python train.py --n_layer=12 --d_model=320 --n_head=5 --n_kv_head=5 --head_dim=64 --d_mlp=1280 --vocab_size=2145 --activation="tanh_gelu" --norm="layernorm" --norm_place="pre" --norm_eps=1e-06 --positions="learned" --qk_norm=false --attn_scale=0.125 --bias="all" --tie_embeddings=true --parallel_block=false --init="normal" --init_std_qkv=0.028 --init_std_o=0.00569 --init_std_up=0.028 --init_std_down=0.00285 --optimizer="adamw" --lr=0.00175 --beta1=0.9 --beta2=0.98 --weight_decay=0.11 --lr_head=0.00766 --grad_clip=1.0 --warmup_steps=247 --schedule="wsd" --decay_fraction=0.752 --decay_shape="linear" --final_lr_fraction=0.0 --batch_tokens=131072 --seq_len=256 --doc_mask=true --train_tokens=773200000 --steps=5900 --dataset="wikipedia_en"
Each number is 128 + 24 x the weight over the matrix's rms, rounded and kept within 0 to 255. Layers, rows and columns count from 0. Numbers have three digits each.

# layer 7 MLP up, 1280x320, rms 0.0763, rows 1196-1279, columns 128-191
116092146159157097108096132113119122125105137191112084143130107196120108092108099122129126147122102171150160161150129125141114133134130142098132097132101139132145105139117099114080119103119152
125104092118196127128147117152114132127140105148130147123148102130109139143148155141138154107074120142120096130133119172140155143097110163138107145141135116093125127168136122127152095121121122
123121128195121113161115110080132139165187126122174142104127093110091156093165154099117100119158127142116153111150138122102161140118090124129167211127127106117134085129120098120172145147122109
124138059103136100144139139170082075135142124153125140129122095122105138102145145095097141153167121161188114140155142190161161122128140146162126144133050127135124120090156112123116139144142163
103074116106119090137177112156109172152178137137152149121095112126068138161117141090141125109117114139102136101094097160146089133154180139114134110112058122150100102140119125120126137163134154
145142137127114118086100116139118154113148139159168124092140148149127099058173123128147119148095097106108123134147120162135128126097119118129116113110122158078131097155103136124110102129142088
113129150118144134151136101139105114111176120122145117117160098088156119137120136085159127133111190098127182123166107147117127152079119155108148153092118097128125175101152117112151118119094119
144105099140101178124127127096094121120163165122133150119117101158134104118135102106095162097123141140134096118145106160159089108120138169137127125160130083077139108145137127097136096140092135
119144148120096128123098123165088115152210104144142164141099108129094105151149140099161091097127147149112147118162068124131131137104137133090148118140159134160141105132151131121123098127105147
128136158126145096115108114116099109125099170114129131117098163173147164130131151081149117098146140147138140130188095134102151157095154146083139163124163110141091091123095123096178125132133075
133136125118130163097137130108138143138120114151079108128097110106130132109128104057137130129117130150089109146199125161165133126120123144157113162088101156117120155113166099126146105126081137
090136108158124101118123141105091105112141095116105134121150072114149146135125104117151178146075148140110097170130136124126122140113128187086096143116140093105092124172155126134130137149101103
156120160120144142105127106123101153133139129122172112142128119088112150090138137150145122129098146094116142144122108118126139177129117124103118116137143155076170126100134102132185122113142117
115123164180132130114148130121110117123162098141167159129140097123135160155150143110151133103131165170124152173137137128104132161144179126115108108122135170116139126163105111129119117136118134
065137116110160129175117096127133131121148099137131170150151108148122180135093108146116166099070129118162151182157144166130140159102113119112156162118125102138131106115128102143159152159080102
129115104090134141134114137109098102126128130150156094133134116144125101082113115112157141128119128107119138150156119111120119120125162126124118193100104139153123119109133103085132151122102094
086124158165152109089155109155135123117116116106093105155139127139139123146094108101127130093157102156112117130114110082117141159152146138089125177091136112100146058136140124118094115156071134
142142130145143114102095088110101154121142151107143114127137150130110059121140129132148161125101114135127140132160146141113114159112136139132142183126150135127132102127151131150085093142105119
133178120108141121105090095172060119142146165185135110076121141114100119148133114090131105129110119107112140125130131116065156107123184097107132104138163137132145166148122148077123126123131097
129099117126108165115151107114093126117163132112125136128137109130121177130130129107135090106140143134087149158119132146158124148122162175101127165130120110083133159106148127092155117147082149
114096145107153204152126113114092143153122111139110142117086132153108175114131118157127137105094104160134142147125101095128148116105163146103150189119120176107134119183142112103154107130143068
083136144127121139163098156133110080099128111106111123130167109148088123097120121104143141135116146117164133143165141188132103138105163143058134098128102139147130159082163147115149143129123097
139114110126113124122087143124078137128161187146114166106178144126123101118144105071193132165100147136125139112120115139146149115100108124124148141110137145130135132161127126119108118139131133
140110106118110176105136128112112128132140165159124146135139143155107155079137127098121135096107142155125113160148113175112113141115160154153117107138130124090156137155150137123135143166141160
107129162106134125107127111143119121112184115108146108102138128112160118131140168132119121153095111145132110160081131143092103128132148124141083115121144133121089146095180135135131089150109160
146121161141118119099141106134121157132156190131103124112117120126085151155146143139126088120103154115129141152117098119146130141126205123157095149134126129073083170108131119115129090130114087
084102136111176136099166136109089119149121124145106136111099090130131148141091108132188161164117110135067117106114147108136146122111162197142078137121121091120147095171098105110137088138122144
095119151157092132125130095161106147097130203098143170138139140140123126125097098117142160136140122143099145127070097155139117166141158120086137160108100095115117111144155087116113112123116087
106133118152126101116113066140122171134110123120071136110097161136163146124117170128182168091069103136137191106106080107123110138141111144160170120110084124124115138111137163135138107116121145
108145143152120107134137147110106133117121136144163088144118162126117145136156134119125123108113147134141127101126118140125115126089167129120127144131127119120147145080133149093137138155114091
087148163108127114145105155081147127146153126129146146136100097123125139162108122114144127078117116140148137141144096127095134099153125119137170095114160125115125149171184122114174111100113166
124110137133129157127150114123102143125124119098124124103172146131103128153159177139122148116141154138164109130135154096107150108095111121130147133098141109084136130128166143131136124144131146
157123126144097127170139109139149178166131153125110165134166099101125126150124133137126118116116109144085100144183105130125171105128164165150136142125165106110118085102216136122090126143118132
100151149126133153127113106130127111118126099144127113090119120158116139108152154104174151123153138148138207130137142128121141139079140153133101153127090137162140146101129124114132107136128145
130135120133123098114117094112146204137094120131092117135110108146123162101119140123134108137145150135097118075135141117081129118151120160149125091086129118060183139144134107115143156133109107
120144092104139141106124065119103078135131109151132144130137098091110122152138124130179113145140094111094132151113091078101139153139139090127107125153146145130148081102130086125113082127121093
074203135154109116126123120127083091133146142125084167148115107137135128122176140102162135104132173168110152157162194156110163142112144130107137151099105100111173154101157155120146155165075081
119105139078147147101124112124104160109138104160105103128108103093115160130114167149140086134133138162150170171161130092113128128124165141129123137160142102150164147117193072129096070112127124
158146164134130136104148155095113092110143140183192150119137110105109137126115119141138150171077153161098100138129116116094127173142119127151130128115120134096132142119130128092128086168098078
129119083111116110130145122169080134138153084134118118171128104125139155144157160135161118125112139138105124132160148131126141143124110132128117125133142101123132130096108159117175112146096130
108144133065143144093155166099129093115135152113120096111136154156157099105133154113157146145103116142163158104158093103076140163086144112119127152135108102168128114108135137123102134151141130
137166145168145126151100093152112100130154113104130138153129114127136130107135154119112105138088094126153151096125109158143139103109110153106131104098123137147124137128125121151142147121128126
122129103148173091152120138115142133135176154151130114087145130160084145142135127165095119087129153132155182119129147151101156127127184144105148113132114179117117108090153055090137120160116148
104140126155113099146101129131147132114118161132149121117128146154132143154102122127125141076146132130125120140141064151115118122142165197070136103122129141171113165116178112083089125157134164
131128133121111104131147143138108127127159119128150132093068115118104167102103175136131172128139126154157110148163136117122170171137117139136121170123105181119106138139131139091111106102105078
126112130149119178152138144145097153128158108090122121105156105124132068142112142135153110143133110146106131161161118176120129128121182161162151109072111170104126158086149109126102084142097120
139099173098103114170107175095082104115180159141132104160152131102068101134150109113110101163114109141150152105102101129095155148152142113113116141117100139126138168141133135101128145139095156
089159124134079115116143115124141166143110162148155096137136146124095125110104160100152110082137123151117147102131130123122144151103174134105159117114115112145123128146125127119160100140125122
084079125157125108148094164137125161118127148150112141117128127168117164114126150123151098153186160149146173104115145161119140111124126132174123167092106081141130134133144136088047130136110095
127112137119122107149116155126121153133159088157148131134100159115123161136115146107134165131124149127143140094152139151144156141134118180099125115139111094135124135155159169138124143160128143
107128116135164103126143112105102131133141090121108140114165141131118138101152131133149152116116120108110142182103119131126108110127099106088118150151157131106150137119146108146136139104141082
066125131112208125103114099127138143121104077129154126122115147128128123119125159076119113152113146180132120148125077119113135154154159156099133108093140110131172140113154134128140110150135099
085120078137158096117121115100117138155155165138111070141131154123147140111154144138154127101139130176143119155149124118083125126133170151129149158113100127099132088164124139107136151110149133
086158147106128129139138132119101088119111099127121105123090116172147187154117118099156123159144126159122153153112146168131132109134150113074077134095116116130122181107153139153131092148117108
113127127109146098077111133148128117137147120076136116128156133144127145110142124093159129126144097136171117179102117175143149118113120141141121144108124134118152118164128109154112101154115133
098155152123118136107120096143151109113145132159150110120115110125156113123104124125167171142148161148138150140148135184075147132140133117092140139110102145155124138148185068105118128096087135
133077071114166170113119121100108153129179113118122132122107147127133110095117119130093181102114134142073117160103117160152121123135110168123112108117103116085133126138161051120118108180102112
108131130173139138140131115142139144146117143133137108132135119145152119121126111097104069150120089139098105118123114163138153176111142145160095112111128157101141177077144128133117121124108132
110086095179101094158149117103106148133125122116084161116104159136128169135147158113115089113107102112118160144182095101135157121163108158108155162114149146130110088112131093092066118172129091
136126176118155131103124120113134121145157145103119103128142073149068138137134110101170150091092112121142141121156125120025115193118164149141176169141134182168095130125127116107146144161089128
125086139161091129142125160127167165106185182143147136143096089079094094103089115127164149144149161106100143126144137138118126110146192095115114158143115117116093151149170120103152119153087099
136118118145147169115128110132116097109105133085164152149124129118142127109131134117153113135157142122133150127179146096133120149128159146125107107114133073086129175146133166162156105113121124
138144122127144152157123102149122130100110113165113104094125107117102097119126118119124116138106141176127134138142107132136109122116125127111125115080104129109147117100128128104138141126111150
096117099133112121136124120158107128132138096155157116144142073135111153151108117100153092118116134130171142093130125143116176126109149123139177133094147110107160151149115115120114163148078142
160113120123136132141115125079141127149132137169102110098126086127123140118137134100155132109152157147109186130158124081140138123088128113132174179109128140127146160086090144108147157150154109
146092119132112139083112133152158106130136163132159180130116130136097115132116124140108107110067122063130139144130107102143161152130166144134118125128097106096119100103158121120081115129120139
146122096167162106107145146079143136133157134124068172133136145122129147125137095113152128139140105110102137138125130104149141116151116127095129131110168172072125102111128072128162159150129141
120126138137147139123099107145101111109126107091125164119112104170101134122165148110186120136102128129129109096155130156097128115113136132145142102094109131135159127121188189110123123148140135
141126115123144155129116152118101113121149143161090112129137145134153133095093147091117181129135095143127136076138155165142171097104128135139136154091125114139125149139110143095145098136127136
113093148192082121122091097094168157129135118145138142121109144072113117125092128140119125085131104116119118133136088078103158163132161148116124124112139114068128116159148161096105115176112106
148095104123152181113092125078141120105158150118141148080128161150108081137152122112150120133116097104120173077104083087141138130170141089094103108122164130144091130150125098127122103153105092
101140135166112135155096157168144109113121111163145146081192137155111122126114108144127075142136085150139134129115149130121105165096164101116126126126116146110131115129150105125114125152143068
131122128137123100102095168171075113113143143112100111125127140162173139107124169116096120156117130118119117136118124136119148148161142154094117098115129136168147145118125153151118090185139153
113128083113179161106136105160128141157130117107125138132127089128149152094101130089129097108107129136131134097141124145144119087133099118124109101118149112139137127154135111151137073139119146
121079085111135169131125089093103121130178130086066137138107127149079114146128125123176191117133124140111126129158139139136132099143114147086127088137131141133146153183090154121107105130132094
084085145127130136138157153116150157134177150144101122151094105198147142089181107131120140111114126141124118168139107143147132143120132146144112109122134135097151166096130146118142083114112109
104149110115108158160090109121159089131143143133127118136090143125072125126108126131130145127104183131135145121120084147137139121136160134116103152123105149161129137129117138097168115096133085
110131127111153129092114125129105130147135129116144160146143124160146160119130134118204158146127132142124111126145117103108160149092151088159143099105140113122173122118128107124153118087126138
102112122109170117170107152119102159097114114124151140104172083124126186115103125124104150126119180102158189117123097123155122140147150123109112099135096095121148127137128162122165143134140096
117083122168182138185125116161128087133113166146094136139153128145122116123121130105127124111123136116154139164171084157088151146104163154115129109124114138126131135119175156134115135148078103
140128089181127137144114103155107168137152181144100103132128118134088173162144149135129094110112109149105150149123135124146135175128117196171098143126121115092124160109115105127118153114112147
094170147101083105098094107103063125110149104145163157128103124131133155110083134092139116143130086155120124134147129120093122122148116156128119117109153111113165117165120168161078094134135151
101146099167148154121122151101144105129147176097134101121135090114116084160139098130133150136119146136137188140142123090119155160152146116125143157110113107132121151155165113137168099140132128
112123140127155145112095139160117096154131137121154139102157119139110179119092103125090096133128134135114132138129097116120142162137154172124093157105134102098112091155151168118145138132111098
# layer 7 MLP down (transposed), 1280x320, rms 0.0738, rows 1196-1279, columns 128-191
152152135122086126091146077150125118119124123139146103105094148087140111125141141087112102090158145072127116126068090101102139147112102140174148129094151130078141109123141108089105120099113110
145123139122123171155140077139140122137172100134140117158168129106124156132138163102137076157066156128103087144149100146114103087132093137151137127103133149079088091079138149168099147118136119
126078151105151121116148098113092127135125129143151098144137150118108121150116140143118120116132098123122096111132128163149106160174132146145124100138145092114080086147132139116138147124121135
151108168151110132152176111146144163112186140132107112148116143159163119117148133141164110117123130085075111128138106096140117149117148105119119129134151135089170129151134107088094163126139115
114140129122129112088132113114087152132150132114124075089130153113140155158115138110131095136160140150111132123126132151070122158107139130137154103151143130132113163127100144128148101092113104
132114120134109166118110156099109088132176125102110118111138089125146160146111117126154167134165096116110105107088148133075143083132161149129151145168175122148117103156114104115091143119167133
094173097152165181109134157118068157135200113100114103128143148114085137117123122088120142154132130170152175125096156165110096117088157130093120095120119080125081132125120120096142130150105090
134125090148110133158136131097163065126133134121136107136132075165114111144157118129138152149147089154126126142137150150167105146132137158082137085106147144145157100092107063154129072133088109
126118129128118126149123137123125124116096064124045133157146088136142117097164094149160154150142145132155125106137126101139135121135114161119153125112136114112147110108136128144143125140129088
129166099124127134143121148120144109134147131094109174109125130133111116126114125138121116150132137130168115099137128157125147121161148114143115095137099180134141101133127149134141124109139152
123109144156124134118090148123110125148119149107114133108135145094174137116117124126149139123126147041152149146092175131122101123125132091169123135133116076086118101114136114124163132132100125
150058130157101142176108154119161073118142141101114148146120098117132111101142123125099133136116153122116074094181136119119086079114113182136087162111157106092104124091100178121174159119139152
148135127147135143112109123107127131164146121155100140096118127084094122138159159107101161166085151095118130124141131153147174098124169088130122142115156115115099148110121128129115131156139149
131163115105096118171130132169122135130178080122116121156096129130125144146110200128188124180111083102112128136157114131124111141170090113108126175100101108126157160159151155142168138074149142
160102124146165154062116173151141109138131140125112181145116132160157140090114110087130141107149127121106125121117150108112140090134147149136121049146164149103108110112105161187148186108110135
099147148148117087109166133144108150107140102163115110111125144108119125196120103159070146112126150135152147093146131156174088163138141134095132162128175124131098144158112150150124189136150145
162078186101120103166138178091137127119161122131152154144149162150123148142110140119094132111139120106121120133133099085148129115151166097113123142126149131163204109144100072076171136120146139
105137103131129112135168120147070153130107155168120103088108174123109098125145157118121173137122123119139125141127170140122120121129147127128156152106150163119124108120144168134128142121146129
119151137128132183105128159127137101127139161130151119147133162141156127127083141142156115144165185143113161097149116127101130108153102162100136134129099114107081080161119124146086141136124121
133113173165096142148127101116125127131142130129142119156137140125155123136151155118119152132089146122159115137130136144103185088131147149132126137110132102154117159157121146118133137148141149
149096155141146135155189131124147147133176130172138193123115129107129103147110114103089082142087178129129128096140119115120145134094109154115145124140092172123138162098130141113106134093109094
140124136152132080105147131168146113130089117115107101138124107155158129138135110120111099116125140107074140175117098104139170112140112100140153120173173117146127153114119140133162154126138143
165126180173135125078138180109117115134126105108142152145104142122137133122123092125128136131166165114149104141166137096168163189122135104102155165148101085100098140140129124163131135137125090
117147119119146162156124081180160151118120093143137081109143087143129074149125119145109095106139114130152104105125142131149092150102103139142121104169113129115118117119110143137106097117131138
121151087132142123135138108156147130133103134125137136095136125133117136090131138110075128144112138142112127142065161109091161152123112111153139139105113100131118160228142104138139153120159141
137119158157131149156148219078111177151125144130117110131167145128170113096134062162110142087128125152135112147144149135158126092137123084080131141118177134098179127139154146143140119138117143
084149139179132137115160142147104157131106119111131081159112133151134092105114148111100138141141097105168130113182156120139121109087128123147150167100115138101104152090192136153130117094091128
176116128116109111156151161134135169119167083158129108153080102163123133129137131149142167101118130128154106109145148130152154109130116118145118115096153157149085116127128122141108146146145134
102170118105139145146144137176160122127162102138095150151169121128150153143087122136132108151106168153148096059115155101180131140095106183107088154161119112160114151094115143146131159121136141
123138114140119111117150118106119130135124155139092115107130167121127133126155119092164139116131147160152125113147127117141142102097153124144107121122126108101136116128119116137157137122126120
129143135105108151109141128174101144137147164130171103145185105119108140130094133148128151143133112175163076129149156160102140126160193096092169113098172138121128163153079140126088154116125170
151152134126108133125102136115152120143120136092095131169110131131138142115169114135104125137123124113140154107103103129111110104160114124117143117154151109177139124141140116102111086148139116
112123127124144122171127197151154093130152132185116114129165097175136172091121084110125148107148117130117120091122112140120121111138113154146128085165143077135109103162144084137098145092121133
137121112104193141141148162143100149116117119124125135122141104126138141135139115145148107108135105147111145141104126152110172153139112126103145102141144121126113137123144098131122092082136120
117143126113124154146140147152123070144129159109170110123126162095139096128107114131131159113085089096194162158141117150153142149112166111130140175130126147138097092139124122142149117149140146
136096148092112121118147135135142138117098084136173133133133140133060092114137108133150121152121163119137131140130108142149137126151114080166105116113130176136113109151111114117146140095131101
120108139120117149147171116151062109123117141160187152085089178140129138162128136083105085151109137120103152122088130136109138153159126111149105129070144118094109120135082146147079135098146143
111170110052100133163120122122160129141135135119177126071098142084141143146185158107106104142151133124150166086148140125122153140103106143123146101105121101079127108098142138108085111116135093
113128106152132102148163084149140153147090135113144090126083168137159118122131132091133146139126137101160153132102101132136112107142162141118163126158161130145148111142118094156142109103139192
146140141103104129138163137128149123141131100141116107162117124107126157109147150143115165130133110126131085133144095107138096118126083122149139135137163091114169130140158117134129138153114150
092144106156101112162106125100164109104122122108115179133115103122104146169163127118177155103130099128149129140124128142116105158136145112094189147072112075134156149112082152103117087131071157
104083125147169142115155082112098086133108127132109113107102133130129123144141119136136144112123103167140096151143116131110140135161134108164118111148133127120114113123151119118107148170140121
093130129127149086137192110104121157143128147120128132096103087127138136135103129125163140157131105128153104123131135090099127101143177103141141176132130120182150139177124127124106182111105112
104100154112112140086166116082099128126142132127119138160163112117171151135183134147157163129146136134125151175152142150169093099136106147155127153114116097131107155119168172189154141112149111
149111138139140133096089157137081103130104128085171154155129120143102138115190096162164084099107110148149128176120130088130150144152120115171154122115070146164124095112111130127100133160113175
102122156134136109119141116132130130125128125133163165126156133113129147135103110139116141115137124120160083099150128105155138139111122149087102126166135143116100129125109143121128163114102103
129147103159145119126102121146100129133119163117112178117101108123096135168172109151147132146104146141110143117142110096111107091151096150131116114175115112108125126155127098089105132113155126
137104110135116151145136142111141126123155158107132129167167154102114106150153113113105131136125127107166106156090121106147125124147162156115155108098125107097089110160128080151161160119129116
126124091136094195075154130183139098132132185099129113133112127099119106147128145162096156089121110103125105144146159165134097183182105123138118099131077143138130087128173156116157124073114140
093153155121151106173155149146165096133112143097111137141094147132118113161225117075138099153137119159113079135134132102134117112113087141134107097126124142091112082158133111096123148121104125
119142134136111056162087100173135105151132156105142111093104125116120109152124095146111127116093139104150093151132134073102155090117130126115120118135136123127143148144157136107123135151131199
125141116115142112153167136131128168119124148147101115098142099135124115106125074120098076126130110121116114101116091119091112163136109155124087107118119122094102110155170149096100133143113114
104165168129117148138129115111166142128141083127120135164116124166163155139146143187123106141156120106175096105130156146097150119138066097125091106131100177122128113122154120115156069140119092
147121148134125121114148121137099113137163161133141126118104118113127120162110113071119109118104154150047107111158112133131114137089106142119113101115118069137134105162118130155134202172132109
123131123076151111102140171154136114140144151136128152180141139114119134143130145133119112121122178162146108155141148128142140107120114106128118140112115097152157160143139141105106128112106099
125126114150145141088136139129177132130114118105104129132109137168089131142124153134129106136103132135154091139149111106125144098122086088128140169126145162157099130133094134119114075124142135
102115151114181129118127123156136131114124131128126108118190088154104161150117131125155104107082096141145132122145074149114125127146128158153142153098172142178124175146120128148114121115147101
123129132135150123103133128110121129125151129119134138107109134122125142118124152152128133109139147123170125127143123116129139108158125112111143145128125112136137120141129137114160122100119098
143107071151162129147155126140146121169119128118114131137076078132139134089126125170173154118107101143165130140121168082180115123128091137161138128153124132195126124109115105135096121136133092
139133131140161158122098081134150083127085157132136140153157144115100144141118126130144104132149110107139135155117161144113108157135137138152173159138108122085105154088158117104122115129121125
110159148135171119124149126054148104111130104152119115100114079169128101116134128122148100156174113143122124151068119140105144131114110150123114056134123160143146095132128161140117141112132107
109124137094152153136150138126158152126179098126115142138111116125127112108183160155120120130140127122128117108082117110180128141110102140114111183124165075086133129140136101140130128116134128
137135099130139133098108102095142144135131133128139150138123142137129133116127142139098133109177133104100107130125144142137113134121154131154131137126130161126120127123132151143144134117136090
104115127116165143128138144131139117123138141107125121094097160145106144164102156109093127082167153145139115151113163117144128133141154135072131129102126110155111135118127129134156128162130109
082118118111078142113123146089168128140137119092111128114130133116063097167115115142133092107139156131148112149131138137154103102163136132183149093120173175157122139137131119123150145126154138
132148103172109126068126136131136141136103133110098133115120123128143132124164157155135098112147089121165077127129136161132132132102130163133118108107120137119167123154179102092170080120150117
097108144120178125124145142175149109128128136128128152165141142076112122108118122138132145091126144122112115105146115157109153110108124131118119152137081154115124125161144121128094136086146083
152146130169148096148141096118113126120158136097144120091126127128101140117130183185087122072144053140139125143112123128124138141121128087090104093086088140136127130115166088129128093144143124
130132102106140112126089110125146107131092116102108134123124093126104134138158145129140113098086129134163118127171107105095113164137142127128143111118154137121105113105129106109113072142148126
141079154117124119121091125150141091101149096091129158112177156143124169103164142044127142091121168163125149111153089135069117178122129132155125107076106147115097103140125125151145106116157128
122129112081181155076159112120097122139116101105126137146089150134115130107092096127099144127142100127141082127123147153142130107118136103176128120145138170117124075104162110089134093103163116
089106145116144103082139110102165141155141134113130141095103124107108119084094137117152134113130126134124097105139085087130127150138128124124211119100159145123155150122124143109126118122129132
143131163116124170102108143155115178138086130122099116132148107092159129158151101118129150127136100160126088132166117141127141114207160117136135137127126127128116123108136160184123153180176094
071149116130103100095142125130127113133074139107114101124115083118140118133138121122129137132187109121136118130180126146190141105118120124090133137104117134158106164136169128165128109157091122
143140132131113104126167143151126166131116103147138098123133113143125126079112172132079141097176109139117124131103142121124136136134116118135120154159122159151134106128122151133140138137103153
106123142143152090106152123124150107148137122150117123121114133146124140155123177129123170116119101112136088134129120097137096162121153112128160120130147131115145094155118086121091169112116182
145130128140116173138124105078122135120135129115173150118169132183127103109152167122066124086142111112137130108175136120123123161087086143133106129088110128108149128091151109126113116126150167
148094164128152161143142108132086160125136121148138087146161126106151140167119110134130092180107142123129100097115122160096126122099089146107142156110080153064115103147131144129110130117169133
081093097145082094115134065121102151123111117148088117084110124102092144143147129134114144111134185136158138136129125136120191111132147086119100133124142138106124135143137086096113118126149120
126106130140097148100142099109106129130124121103109138125141144145138113138124104135139119126152125120139115064110129132145134085175122110143103164111152136124073119161114111125111139153168140
120158137170098137127109114150137123140136106081162131107132119134115100094131179120116107135124145118149128168138098126176121138098116096149149134122142118199155140131101081132131113092072103
184120137132139124086139119162145127135146119163128137125130118146155125116130166103103119104121097092119118134128106080159136068156149145101101116128161104128155129156119165142142150117112158
158143152141170117115141086137114137132098156120135112139107149075120141123139116121104131151111141117116099085098139116133131142088135179144150097115114155153141181107087144171128133083150109
134159099161157086128140078127146160121120141142148176160092119113159105102177159133182129121133115149136117126144113201167126128135087149156114122142104102133104124121153126091138102073161145